config = dict(
    norm_eps=1e-06,
    attn_scale=0.161,
    parallel_block=False,
    optimizer='adamw',
    beta2=0.98,
    schedule='wsd',
    doc_mask=False,
)
Each number is 500 + 40 x the weight over the matrix's rms, rounded and kept within 0 to 999. Layers, rows and columns count from 0. Numbers have three digits each.

# o: layer 6 attention output (transposed), 192x192, rms 0.153, rows 130-191, columns 0-95
# v: layer 6 attention value, 192x192, rms 0.155, rows 131-191, columns 0-95
# up: layer 6 MLP up, 768x192, rms 0.139, rows 0-7, columns 0-95
# down: layer 6 MLP down (transposed), 768x192, rms 0.132, rows 0-6, columns 0-95
o130:501510481463513476468575485440477521482414494565508607524478479510519455494551521496511507558530456464461450464512428457541538557539559540492506513455508449552523507500463508465491497529609489495550540528532523498515508543482592470535481600535528447466483479532497506473513574481492529520
v131:465422486483500557398442503571478550561471431464466477522600509515565506456500474467525480515513519476526435472588548524434479517556462456547617521524481551506462513507546462485483483504493490497457672491540496497475549511539425533426505490497459441545430491555533463530486364480462511530
o131:507565487509513521535524507412441590500582520471452541516557450504524472436461475484499532537539506454404510489522359571485537565502529496423525503495461481499455535497570592523460504447510473505438550528493476469446518450533455457513529594452470449472489567457533462565541540455479450485
v132:498465563571533494486487483564407495474454445499477537501489531502540514452574501509484465528527453518540494501555542516455458489550502481564640525558426516572473531504648456333464496375476461433481517504480465453489588486547461430442535557504555438510460499538485526525535500490442483457
o132:519491494512495535515527506396451523438502503508499567474440460532537474449475429546427459483550507475422457503565438502521531460515482507407422464441504433497484544545425519539482483531577479491480469464537494486562521543446547497557563592537508533453478516427541468492452612517465486518
v133:411497542519524477495564560514499455510398461438487489497562593456436519465497490466536529634545487538485553529431522483478534510524513545497548527499559451491461496490441449439536472406527545478598448482518489522519462592482519472533518434559485493476544458513531449551485480474485439452
o133:486529455484556492486518534485480424523532520526498528519436537485603449422443474511502455501439511495472418497467501489509457484541397505496485557475606537404420451552540521513506510547512569497463443443493559529562497481486463547474470550488454523520467505518473524386502526541479496498
v134:560478542476510458561483519454430553503473379524468504426445540541481516470417444544529457618437418411512384563491488523492486486541483514465558439496495455542456616521458440535472481528510510466629569500513527474426494547433461503320460490549532461536507453473457385452465505519437471503
o134:439528419403600513470501528512442519469482501651539529520529430472578477489519458420499496529521439574491479391554500501488515577535533565486412471494501428483496450406593567515476544580494513578491548504466394503488420491552485546472489494476463491483517489532464458592520621498564505478
v135:430500589439477506504383432460585493569498537418469478439566566529449560564584521498458522459449515500590487432521528483443514523551497565516459480510493489508459532507426561515540571522489477594577497514476594443476440456534499516510566567442457483476513414519539502443493550502509494427
o135:579499475473461596562472521518518510547515482513530474462506413515448492411570501445482419439504476515493558483464520474542473521507595470519569435566502497471535532642456487428472510565495522506387460488447496525419495465509541457445465518428494480474461591551496492503468462496545452564
v136:457514535523492568486526423451573453499445509503511510474454492495475489485511521505497521515432536455505512470568463509465522507535492572502471443467478536504478480505473530505456480528494518619529445528594523476501553462462459473508533530569513592458564433495492519461487534516507465485
o136:474520476465471565471479531432419489452473462486545463518513505491475574429575499489493403473528536549550492482456483486551462405527466542509521478512453517494517505543511420480457478565524517415523562522491515515504535482481551519447519514412469497440465563496516507400506508515595490544
v137:608528464517520460514493527464491484487507494465482572451452513496487482542487490558494547530477464485473471491431499466497506607490531527454491467512552500474445463514560558481494474480526536471421521488514505527477535491492549503494451512461441455517481498515433532481530451501457550420
o137:545547461463508484458462549474401563418456447525454477538477498529495551472496470520555493407529506512614468474486553474472493507424482551514518533527532490580513427440496450497545538518518498455477438419585609536488491435530496488503441516518471498497571504497472567511497421498481480402
v138:425495532403538436501481484493546489496536560477451446544525428555483500460461499506489410471506528511512502600564447479495516485473497495514572453525389484472428499516518462460520439564503518496497498484528479433501434458501465487450546546631448553518499510512563460482609471485473523453
o138:419409481437500560517512435447438475439517540546549468511500429555514440470494460390542475504479474454439486543443477547481545524500504428553454480499469522485528552542513457495490502535545456547518565546516481441433486509476527517543495521494523485516518543534470521508539548492405538446
v139:508503488533567525431499512552432506461500500481510439549518415483576505440450657479533481409615385428482568446488542562434488557481509461479426502477484553519501471494521478460473491496508492465503512504505518458507532514437506548542501504504421491457452544534330486609594463461539504510
o139:497558495482521416502520478399444550449396487439383522467505527551467554504535496574471502453534478477469462553496513440473537476477524528491494552444457568541439563355486365550553444537474419508483524501574611461510536487475514470498472495493558467541518533437453520520453523494386495450
v140:458437512496472477486504527561506453495543474531438573461514528472531503522557524450556504511575447491544491450437501393556521497529467550457548525497555514532440509507511558444512485495512518557513392512580424512481532551424546468545511481585531496476533499469526478487569519496496495479
o140:460478454549508529458491588524541515566557557466405513509497535511526441504501544485477433486526501535525488428484436467463490457438532456503470498487570530517503432534414507509507516540488529524469519465566482569461520541400481451589530516515465542421496510566477496445536456473536470484
v141:549529502464448467531528522513544532472509489478491471546562557501585408532405419556469547518557522459435413536586501466511540503533473516532530551490477485526547501537465473459442530444498442489417593497421526491487491456564467520382521503544519509492622511482504478473446569561474521509
o141:518504510500475477461489494385469529512502483461516500513493579553499502584489461526429503510430516497450437499455475540539500512454468525484493513504501496495489493459540599528490464515513535495529517487499492394440511496574488538556476437461510529504501440495617486478547479419507522479
v142:462436526557523557443488531457456484549418438507520549513543484509529522412507401394530501558620431498503530469484577408534451493500518452532495525542530508468424506492633508450544426483511577505540529496507420535509577588484504453543499417449548372539464519511564547540424443496494489570
o142:513523472558524503496504598530524590548550568490433504492452539513574471472413546510468583512537598470438502538506468522473520523537388442448450578547524486491450459489526481521495533482485481491538506491529528522476535478472455463477544578535457490473481513453489473540501511488522533492
v143:558546435569503412462533555508470560504546581452491535530441517535424486516534523467534523526531552537538524480429451482496471490467489553503432474471450573512442485501469530564541498487514556447584497489517454500500492546491530473542450489476533495455542445496478520483506463451493511510
o143:506530484525528439427467497524489416485474458490471530529418526425481519456512499503559512515493462500589515454488593493482427551558559494537485548507482498486559474576555513491488523488516517503465414456456538513555467514457481540496437497507449486561488485517421550414460534556448558463
v144:533533509350565505537504532430465470512506556435529537452456453457438466443462417526452435605480443498470476535484434477566543504447502453504568513578521467491465472493500517465543490563505508511523526487488465498494538420463558443477478414616462527540576522522580528550493459490455527489
o144:497433496445474572493540520526476539506495479543548489537401509489493516536465493407599588462477526491525461496388483474456530498474433477532439540481551470486527443504570541482544539496428376583546559469518574494428546397472484541472495553583514513501470518537517546511522519475507626494
v145:516469499553511510520477518463417507475444504484470510483423506478429470451404495522479436500526369486606394466390463494550470464458542457472587483480496548553464567496528482547380470417513497466499530500494431438450552493491493428451454492465510501527464485495566540474554468471532436442
o145:439415366458466519503520559514505515480528462535494499497394461514497542483476511525471463561606495487476473472581504537501529525483480515500438504427493450481497496544508511560487622482431408533486514449517522547525478546474487559429492520547442486493427538553530462548470532583452516551
v146:470478455599465498428529448444524442512560519515526530399419563561488503495481552529513505552454480492463507475425501513472523519513477548458472489488540546536480482502484524577520445537519524542525519493591581580484457511454475518608545516439475458494555478462429506456568461458529528498
o146:461593500423506508528509545590523500572495461461508506492519484511536539367585541577524345469561489526570529392548514425516419490507461503517534501524470516537511456584519410442540480539510538413439466498511458511517537452456507435479521441518454505478555528514450513489513452521551446475
v147:532568412505559523448483462478530476493452495493547541518482483417523458471505553498530594435467472431470551506457505470541459533444522488526468508480601537500466569505563473536493448605504526467493500505672519509480472588522510527630535530453474510476495582472469545500547495579497596509
o147:520548473506542511462434518540518536515449520462519440462588501540486542527451502515539500550476501491552511517527493508455481486458439516473514474493514515573417481478444414480576539449370458467534483519540498507523500513581442368542517504463477498460607469481439488557481444499489467439
v148:473450502442494465513470579518505443531438467443376469491549527514468514436550501516511464533521490485542539428507555495424509533529542483480535554504441518465485421494469465467508546517503497461515535483480524463467426444542531458467511505462434501443416461513503509563479503510474554410
o148:618458409498538530526498540468546445428554498527463515523479458511591481424478476500489487495492499484445477490440470479514518570514568501513536543467495567533480509565494596489468437523481494535437490508514528486490450494533522492489463506452448493516463515615525501470395446539402490473
v149:450450608447519607534408508518544505524437500524495497455564547539511516573528506475490499549513428480592550464502472447539463497512497542498457502525491491470436532496489560508469497453494540491565394510406447410487562489433521455539522507466459492459387442500547536516547537427500406384
o149:482490428583488568515543595573492529549479528504457480505460426561524421445493524528395504471505450443490460496421508506510473572523548485491488437498533479496514533484430468506494520593543460475463457472458495548499518547469492497501474551488544513477404580560470521520482513453487536567
v150:465597466443470434541493487452554504526532471621456474478497555456521492482574444510519490476538498419503525539450504455465557501489508533506492561505476517539511496481534560614482554517478505618411400510614532465479482495541522540568614552413471541458537542446520423495468527589535497456
o150:500429527582512500471525546572638449423471548444434493502578389468532541536504440441573453604451510481459497484513459510480475433520483524537499481545519506585491481495399471462533520518445571522488534504471466485509527507523366510506498485406543428456488410529519561375408420446508491530
v151:504463429562508516424454498486505482520523520481513448534506465545498524474470492510493471363470541500561553487579478550532388462507505411545471515468448493466525435489522456528524497538494502482468524494431434541529541507503468510454498490477484516473422487505545567464510421528548475618
o151:494457492469495479529626435441565548482543471453532564466481524489412517564460521550480515522560509483477581579493474467530562495519550469449530531496417537468448539468556495500516503472542448447519497552507487478500487544478476459508519432557515475498504537438540463539515487566510502488
v152:442582518455527520406528488418448533542495530451442526522543429520504447543497441504502467461509484477468455460524452529611543479532488478551462458446574556400539441520440490509487454530508474456475547515434463497506517478503535497490517518467521491415593502481496486456481501526492512502
o152:473500513435495483433484503482480587521445471529423462453450492465499481535528471593462463526491599566519526529446478543462531497504335441499468528503516457526464508425605529394532522573549388571470519495454554439473539505510439460535497483561507561483469630473536531518530499542536554489
v153:364439456457574513491520497511520527535496517474511527495497496572522562492538486487511523506530490567503608482582513461497455507550501549529494544533495533543439423508522479545554620528497483516525493491507522430514491429529499512542521496487432507511533492466499481518534571476584451550
o153:478471551543472505507485575570574507535496488473470551459480466506479506457514461492508449521470477485490542494410442484497487483511486444483520467523495507432455558542508480474468425535529546517440494479460464482503578569399521483549499473484487502519488477473494468515465514454480512584
v154:501484493482487523565603494573554514465414483523513535511404553473558501568502468548492537561564513567454526553568497406576497532457521568516474453512517459517468501528458485486542478539508456499418472501480494499498474506489537522528465442495472514532506548481560517455443560516537427509
o154:460450522540424430445550493608545476569461524546476553504447522470536474508505532511485510493435516456572488431479447537554522502462476531471508477534538479448486470435449492507537522492529542539562513431550517516500458505491578507539517571538477505492585389459532515538561426444559415472
v155:470486571611506468442522549506549516449511544516521536477551579574438513505547543511490524496502591536532518560453454503502477508466496583494447595493482494604437552456441579494491432499493531536549504481586539521464505561435482533588472505567532579479471449486602433475446495505507418547
o155:463578501581443549471542496554534393512549518428446560477449506478503450495457581517542474492441423521440534383529471538480495549558565547524484503543488482449548504618591474499467539515526572418487419403454435529500465545458472554436468418443519447507518477567484454446552472471488482514
v156:577530477465470535511481496636478458483561396510506454568569447455533487429482550477526478476473497450544470584504576475405508476518470489527518475520449466532536537495544536490524462504497454535393461490449545500494524489555502503431474477438545591500427581447509446500523488482479460484
o156:462474448510554507548524437461511546375574556499491529570585496511566489550491507443455547536532486519404491544512402531521573506459562500477432507555447568556505538502449502583518526530488515458500522542512534468489432499577498502507583511413505532507532463436495529531463520450422405555
v157:504521496524491526558484458448448471477459497468556575533600520561522497514542542527506527481531436474482554537518550475636505492484573509553494473536483556528527569514520520481512479539515481553534487490449587504441527524465517484573534495524492470473477499498470476519428594499575504549
o157:447519533514553491472436501560547553498497483485500477465448506462490575525452455556469495450449492512489545594492542564556531478470453527468432471547485569440414505515495441528540523529392433524525490548542502407470525534502453512411556487468480490517581474453504441595480444396517475523
v158:501458510435501444548477553534499482542496495498481433510549365432472507477456556504488445461543508458524474426501520444430463485528502397532549533458508472421500488492526476498500496546483535477553620493542492453524474500564585446459509493436500535473379516495486550500504500519491517427
o158:540443418484577494507528421518573514436524537545505494530482435486583409499408494499522548557499504516426584488469457500524474522489539542468513558498530541535450519564504547489540510445485473551519475509585460460558447530514542455523511507543533459490523515454540511485423457474427533525
v159:477467597510490499526487530522543492517549451525506481464583502478492477560558526484524449477528491469492578510533526440449564537543494440498390547531420466536527518509503497375508549471507485523512571494376499458505576485524579479500488530496542492528461483525486460508498501433476445515
o159:511475519539505493531537489450470569453507529498422492516442510517524463471448454522423507478451466511444496477474552534502559472483452471463434500531544463510525541472505470470520441577514494529484457468499534465532495486524552484525426507515515572510477501475520517458474505386495515539
v160:529448444474444443520450513479466511508529511526541400567626484509518474452460563490497464437418449461526456512333517477518493532463525497497519526543542492552537592471530549470511440478480486551555513496442535521432494572481493492566528481501438400459451531497511523473549446544509425508
o160:521490537442499504564489482538523525523530581433518462508525517458445497504486546533511549437515474501414501588490498458501510484395460509498434536505510526431459482493504470539574532499351451513441517583529519499506463488499424516466508402474532455554501492434492456557432489522498450464
v161:459504435430537438410516501456527439527465558472453397526440483485463527400488446453468566448475526516503555483566512590502543498508450491471504547630549443540533523468473486527496601477476474483455437480522480529496413444584487495503532516495434479434515521510531517579523484459518507448
o161:588501504470483559509531465512550448488444529445510522487498458512437514480526494456502505470536558422469455562492453472521484487488394450545588483529462507576574529603479527490454453495476569431445500523499475487500521550509485474480455472545489467507451494517477529507438501527357537475
v162:499508481490472460431477509416367578512485570503502509498515402477496469560505504510513475496427516495567534534432493522541490413481501441531505413513501513486512572514547490508468476477506472429527496492506519491517624448510457457561511534499516500500431514490500524500507401505455478478
o162:495468500424478437476499463456519476501547486531488502504486481449500446486538472531482589563519483525561497462579560581490544539527439455546433456482504445554508561553442517535526526496512457547516499590510520497504454481505485501468525536519517559522529572488477550522501555584451494462
v163:540459516484559508478479509455503495526566516549574563498530437430475520527520459502489471457448531482485514573422449455582548456472522405478513577425513501433568442488515629590440471493482557529491534485459468468498452496490496519500500509442551526539388517517481518514488389569507464495
o163:458449565524536558491476509565516471504500454491502472471518419480492481569450453514544540534447441505484504561507569506496574471433484523494458503511491485500465470461512465433512490376555493509545439471491469474485503503519468489430515440564610489451535438560549493559470453512496540543
v164:488423538520445462496444491501496495514495516482538580468511472484527493567563513486483458574539466498453502478471526511479557484506477506523471509482564535458435612508540538425539409437513525508496488501421505470535540554497532476481509511498567380509546482534532514513530469457451502473
o164:458522530542489553528468540555430529618524507548464510497478529489532436473469535562477518452472515543543526479517585525451464502474460413502450559477618438589558450436437475496521537499509436531504443511522530475504521398507492444556470554619519576462511510463440533476544559477495532505
v165:503522508466572571483527490503539441463520595491468556502436556439521506460458494466485493430523522489515582442523452576413508523426542477513516514501455517549447482506585574466485462503500548528470468503603446459504632452497536482577493495507461597511481508496533506520542462461534495496
o165:494558487482441543494482544482500414451422435370495497537439474549463557456484555456568513496582488483468453482525573477491537476500485504538492477447427518513503572558403384510452529479480498427468510424473586548491526516491563499477533525427498538435500500507493515493535451453467510516
v166:465509561449544501531512546531502602480447536486529548497561511510445525505454539491465569527557488544475528444547452464507485516459505485511440513467460540540514526501390486501523547466510491405544512479518477479535544542417487481572509488585524452476555494528546443526456518518502455483
o166:515507468472543418448447460527472456525473521522451510494441556472543491557459505493453510455419452501505523475451538482489443478518424527514503495440511513474508499585559477510458476538475529529477470394417469508536549524457453541533447571492502451522459486521471516482556523480475510535
v167:456462556442517598488469510411570461517478564508510484508559494493561493541486520487494520407501565421515565445452464573569416545512492437480453475533556517448500395511590539523541561468498541601519474533498427483481511486499480488544507549436453454445535449467475584479598501573564514546
o167:580520530418526524552506593462449511515465454480530457484549604576433521480440525512460543489582587481478527562441531520559456535499512480494589481518464501600465522440423470494520481518496487483552531530523567522464503504511489439523515486499531517477504629503501511434527428471602486545
v168:546532544515531495473435522476518547560483566464472464465514476475443499449501456467514546548424497512571447569490558456489425478519510462539589471562580497525463541491552603502479462480493484553477557492576522495456531530543526480552450478390491528527475478483451560373481432568510487438
o168:546534455464470577514485557463533561479542506511486488473475448513470509439499472458516553510542499518463508499566495505554546461481425498460431492534527515461490491629452528486511606458502495482458438492546537523522459507552550519447605487470487402477526508442493526554486434550515456511
v169:582534511496454457554528539502535460478448491566551508548486461530514441476490458457520521454508553525523486522441502455527511481458525498505527496494515484485453605500488548547512451541508560517557421495587512612464507570479499520482476400551507469530501597447587447536479529598489561511
o169:508451520551532508510468495603596429456537649482482510583511522494509447604416510460571567480455537533498547496443453528485440501524524501489479525498510580443487443471548527586519550473405522498537471491524433518476429538509425520476517456472488428514527402548487476476496469511507496462
v170:525483595472540551543448511504525487508469550463544538418529460518484480576453529549452492571447478552498469505569490512475483518496508464532450525432480509523455493521445489591497513549500489468486625484515565482478475480509456487491494506476478523511487538472473488431372557483474605552
o170:578533493453527503473491500506558546539537464537501529509506515529538455546491554506486516524478386601475604401464535494520512534562496563492518522514516500554525456509537491478478521491485492491535448479528498401484452538516577385477538505457495530467531524475519498638536415419516515531
v171:495536567453502508573511471495450471479447476519464493568518518505448497512535493494480421602540490559523489510588546434452538528516514547516536434530493489430434502503553515534542456508514520496396535492550409497555527493509566450474552447561542540462513499481572453441409525548486476453
o171:548469498560501479391502513519602492436460597487496472603461510456633532541482479427548455535524547491527536539430442519486513424570392503463478489541550462470441435537486513478486593556488431511551580483510517558490476426505487550480530587460465525463453458482476505481511448472547479539
v172:497541457512571452465476508427455526540416523464474466458458418541445510453447438475499484477525479479596481467486503539424480475488521500479421499502579514485452510503508476506540380509490570512490528499483445471453591465505476491461513496467506508468565414449492549477506495507471510557
o172:567548450444533486423557520490501488450473525558479553511449469479496568533551534408553521573597503504511549467492538513518521578514496478544504559547489394542583527518531496474495510574530456505475531524491577498499448473505506494485439481471493475483484581487422555467463574595536565554
v173:513510526523490422559508512474536543519595499511519527460460481431515425582492402471526521470423623438464502556514430539577468457479467422478483538434407480492534583526378527510479506582524458516519477485510596483470459566502528542467476536513498527528537544527496493491501496545492500517
o173:406447499507534554537482426518430463512516454536534507416531497501456437497406423410531517540421468512528513389515614586496479491418531471539456479484507527576528534444509535492552456485479545485519448477473374472516474544513560491515482437523472513477541503562519499485570510440528579451
v174:499444560488478424471438525425470490536417529458486506518510488490475499475523548509513557520496508504537473518557455602492469533503529543525521514501554539562415517512529500549499546450517492442515622490622534465469570548500452523528504538480558485462475473490489439498515485529469528506
o174:561524478464533508533412559477482406486537465511489554473490505481550501472464439483539443537492485533538553546537506571472491546493436493476531530514495449477465560568565555536472590503480571494482494432492504513470503503515477455523490508466522490455537544485477488465494550534500513500
v175:461467451515504465442474542450516541463510540551533489554491516544527533447506554489475465405527479491486551427466573571518508512514510528501450551531558508495508396491500507633521492520501501496482481485554537490480422539437510553598584549444423510417520538509420508592564558551560471538
o175:590519552559523460469504584605598442549456507415461532407554501541483505521436478526558461543503521431496522524525498521427475470526532466524568528490476512501432454417481483482546469515487506527465522549480471468495501487418447443495493382462542434486577550460412439510412504498439475490
v176:519495495520521466494510560501540519502459517438481442453521552528530513494557440522488568467599475466416556477501560426533463559520488531524532470514470483569442522485503442427604581482530485499535511472430574516518503504507572486540524476524445372528509472516489486417459510451501457526
o176:544494460483492445517497510487553570498536518494469511464401505480490494448466495526418539432465531473457495454488557475512529540503481475539499472528588485468538486463527512528526483546466581551453460499572580518488456421498527527536422536484441482523518482435506495471527497441471492432
v177:501449473504516498582516510483561470510472445541442565422465588505515506476508456551530559578476396430456558657476512541466513605493497556488609473520451571653494511478513538502426514491498523592537510489541542567469531476516520482477466480511441538531544517528471386558497505484492549494
o177:452540550433493607589510646544480517433482433492525491521493429532518504390533438534518487477525456516447421463557508460494524486502433516527399471492563531426543502516455465500459504503482567432536502460499494511502546447536585464499489468460443428482532476552513501538448533408534485475
v178:454478585469544495518468501442538516439528500579512480509511495482533517525507560526470376488452531499466492581534490422488602506424485516513368426541472428382489444514500442554499392522517568439474496482447430450494484434449444480530550511557513508427447547463506491497564519500438550421
o178:499434518548509453436578481565526542526466570544485485532543516581534410497518517540486492552459455438548469530414485547451498557584582520548479498539554431514514502426423421488487515557490439532577562553465535398485427396557452503521474533435546578435570533536446576597524496454474460451
v179:477493461553537446497514544552432484444578588485497574538561467571488492468522466479505460516510531547628499500441493504517397493460530457473550562530521483542478461498572516424493408425491522439471490502416432481474547535490519455556488509468468510541466465498604558513511460498510513566
o179:508479502517447533477506534465504464496533536478526527483470556492491532551469559478519570512545469503462496548572535484501509540502487450514452490459458466506540494569459554517537494448507478514458510498515587583514500563445535545480535434475514505515493495617509446539502512565383507551
v180:501533534441463493527493534577567542505524451498520526521510508486481578556505485579478502525558560609456532541609501580471533468575508511431505439461464401448476526523407455397482559492508532469561539489433525458481595524443490542351490524519540414469464451549463483548448479508487559471
o180:514567483464480507530471463501493433533473498565528565478522487515500481470505471482414533453433479467451479512508531567493468557577589489454502485430571492460517502440573601534425487470564585620442513474437437523457513446518619554553466537490571531473512434524421449535527553528505540428
v181:591589515502536514476530524528514498498562533477526503455417532489484457512468482494497503462473534492440440520534512428502506483500502470508521544427459532491516471519468514540460507516548478508461555480530555477534485501488531582496454461532518559488486520477483449503463453473481472494
o181:443490453519493495430483521503454560370505406473494492515486447517529525497438502460481481470475507496594498464511545527481480515462490538475535498502502516505478444425589455506545522527502472468493430404505478494478505501563442523503472519531506503471519462453546556475566455435498551492
v182:501530504547464522509567474593532534438478462505431466482453522484476509513507540494514447499534611547532442490543527558470448447487463509521410419584425520440531542499550467413524495521504441480421479494460494496516511536514513477445477530503505488549525539480507610459546487460468520494
o182:496487461504452464462498408432536559557517528537499503497513529466488475457577592485508521479571509462553483476483452562484501467559546430471496486500449520545524569486442540492476536515448502493486515527494502481517485513472609458542509570506473543572517464503461521508593456516487415469
v183:496448433510456410550501496512513506517594454537472550512449453542556520503581429540513461429474514465494480564483509434564422500556504579482539552491467476507445461503512523481478524464509544506493431500385572521459494428463544473490510521514467464446527515503518549532557496515468462484
o183:477409466552476516515512545582429532453492470531512457441500461557421484510482422580506478455518580531510462499525510514450445498457555466508459492480579525484460404439433538507560511529528511474565480529528500486459521548393449511542514412520475533473525504487532525484442495466459505495
v184:470495574468539500526479542435557472486435579483502460454527596527421538519505522560448461542585571555471526528625465587563530511544530508454425538553444469493491441476437519453609584474506505551507479478471446461522463478439559471450535498563518511473565495502442515482455594503532520533
o184:558468512515487556519533499475540460475487453511510537454468577511560496485465511425495471485476490490449579506427523493546532480559530503529556538557497505577570490474524591473461471481558570523549530470491473486453496428478585535543461472544555488511460551552415485423551472440533617509
v185:439413519472466561559513469491480509470407474576499522564504469506468505487425599483493505556521405538568426432428510551498513498448478529486510477487553573460508487516407521487517421508496438458543519514506398539495484564466503479518542436545523474511534442504474489507552556454510514468
o185:466530514458532440527457491556523488610478552569524487528482531479562480495550560519565415460512474502559540513445490506483437459475432472517496566424481530419471536525518531491449532530538438567477569527475481522560501547485479509471516518543495458506495547551478501545563540554549475560
v186:460516476531489506486521536473512472430508553449528530509545564523468450555528496534483487509505538571492551510443472528565480528439541486475426493491534477476465518524484490471545464498540503425513507473415508484483439548439500473562504488542508450453483474553573532533460452468497519556
o186:526505517473532481462480468575543410608536465459490486445451608463510509440469520529485519466473418441531510501484608545464477564529508455514516514504530507468503481508551506494457511449406530519482481510460535516528447421509526541446517503470459611549508478465432464554574442530462489418
v187:468483458481454468497480493440466474535520475491510471602548387580555494404434502516506448425501519542484521447462477535587500497471487400492537504553490556471524481479515459522522415540494469480515531494437493538435449534476533481507510516503477473442515574504490554529522459461519556558
o187:464468505478523490565539400520540480592533529483530479457517530540469519550463511510526529494518594489417530548532490497498549506481496432518443564481440576465460532509587556552566493481432410560504522533490514495446511513404470486513516416548519504564561550542500495559434512524450548429
v188:565510432497523508481493495451446542455432505509525502499398559562494543454430503443491474518435499501580468457448503487497478518472439551526440579428519535585501439463486544591516559500462508543490496518546544550522496472556453517594472453471494512481445530463400514504489505504525529477
o188:517534529571461528529543567583576484492436462449536489547481461457430536505572532511578499491535525551498503469480487432506469440515558548454513522531442520503456506555509466458507488495546524452506440486499418448556513516472476496441521470499494428495470487495491485550484483522490545542
v189:439507541445558495396539516513449486510526455514462436531564444470487521427515572472534473505534465476512547503442530552469504509481479517564503529606523424527519541494466457458530478547495434418520487480439540462510548542536489508455516494518534587452517524506464412601574529484480473499
o189:492542487425530477536515428420514478448516563532464565463502512463534440573503461504520493537489491474423484518471428485484537505456462456538405538530523504510506611512493503515483441611581497503448556465453530468519518539528507481516517469496534565564497514462431495513412581516422474512
v190:491474529394494515531523511488588450518493479463516518563525470415482503529528501482467480492486450551400486491507595447564562503493536498463507536576539456500505484517495599529531519473501489591515479482460487431514357462541555497577533522565463495450515482555463548549511525524496438418
o190:572463520507501531407465520581538479545462422507506446542492495507519485419509466479477498424437496468495425515425572539511494490448458462518543457533547498484497467527448431477526446409484496530538455520537545446468441487490522523437523517483501563466483455466496545536479405490502475493
v191:523478503541390542521470507432512461484434459493492556502468532498496479480477537517522531500428541503528471412483517500481486513522520466483429452532512652395532449525521530575499504540523464529497500515550504530490430527514497538501462537462461441494513492522454513517517470495471578482
o191:544516516521537441505463559466433544564515489506489422500535506517486589441497510507570465453554578507620520513477529558476477471527576535499583523492427548499442496439521510519490534481409427471492489482454528498468478475545419503458481532497489485540509575496501553516474433562541410468
up0:459539513496481478436420434456490494484483461446516536522497575487525432518485528424507553412559486553437485527581484454516589517479459518493515533523483468507539561555510582546498446476496586487486524434541520455535487518529474489526515441462486481522528400476450434539439485457507438467
down0:523561516546542479489569555506515526498558545464556501485504512503549544513487434491523523454501535500494456456519487483504523481497525540526527467416584584459529483477445405500518489586686452550550580549426495490430456539459554579519551580459526547473464518502553469518470505525499496440
up1:586451471450547496446487482500529522524488485487547470483542498488606482552533574541528548494506533518530486505455516554509447473472465521495460450451495533521419608515542556521455442471459496541542487455487412485461491594471533473506503528578467548602537507521564482538518434517504474465
down1:417475540486481559516541502476492488473448468547483399517506497441388461554438529486527534464505563502459530422481483521518424497526578521521482466525537583540536459482409429499494433569517445528502443604484504423437498523524592517378407388469544505495568509437511436491432455495527460533
up2:567461488540568472445507463547490463495553479438494492496487449533531519473416614501520438515485507469499514441518446446501539478571464458379547462537518521461500474505521508561472473497448502438528510479439525540442561478489516560460439394470450494420499407512483412491489432541540486485
down2:516483385578513498511449524484538483471462474500544471465539479499533568464538464485514498503529465432527550484459523478534421386492475499437514524484402552532444487423508470618556497487499540499504538506524507458474577502528489423475452539521502513511513484578507420499487524410466569479
up3:573466535459509524565524487513437472502513441530501513464454496490543480569436513546510518495441525529495610426534445489554474577494483570527457505458447500573478468534481514500481506533437491441411529509551467507569490581438590465492376408582494508454501432492552351495484535462583567527
down3:499489536581487498490464470448506558516480508522525530508573528559594506516462471534508424495524398508518601456444503562547527508523454501479499458536538489465527485497526478584584535445479562494483523459525510544493537473458509510450550513598495457480492485460474496611469539518471527566
up4:531499508503512497492486472497507492499494498467530512501503495499504484490505491483514517499505514480503500461498511499522494515509476490466491496488493492473518492549505511498512498498457475490501492456492470492510515525497512493499489484498509500488487493501495485484487503494515532504
down4:485485492504508491513511499504510479498506494493493485518506465494494502500485514494512496488528491510503508496499490499500504504496498526483509494500517499507506502499487501495494502492499491504497509504513489501496501503470506493506507495496504509499505493468492489498507516487485514483
up5:506509490485491491483499479495491486489494488488504514492494500497494491500491496470538508528483524488499516455489520492489509505534489498483483481508520502503523498541519476513507483495462493507503514451513479478519485522484499501492489481502502494500482498483479486496499503496515496510
down5:511489514516520489493510489517496495489505479490496494487486461499487485506517504504504492517483489491483483522479519505509512493469494494496501492511505528494473495510518495520481490488493507512521491464483503502508484492511485494499491501531493486492483514493507514504493483496471490499
up6:520509484531510523485461469496499508518490495489509496500489489495507486498503523479525533510501515487490508510499510516525485507523476495457488492501508495495498508516482488494503492472459483485490498462489490487508485512477510506505502494504487523488501493493480491509500524504517529510
down6:519495496495506502529510492492509515498502499520496498474502502500502515491498503515504504497504518493515499482509505497506525490497514523500485509490501507500465507490509498508507509514488526540476497499496499494497485507501506477480477519525499493514510504494500514494494497481490512494
up7:560544535509527504446498487477501555441553441533412487562512487479552489494506558466542538505470503499537535443501525495444510461522494516463446527494481500553513491519519488425572532524483496457494527484527533548529465554521519512492492517473476470508472522457450447469418473529482503472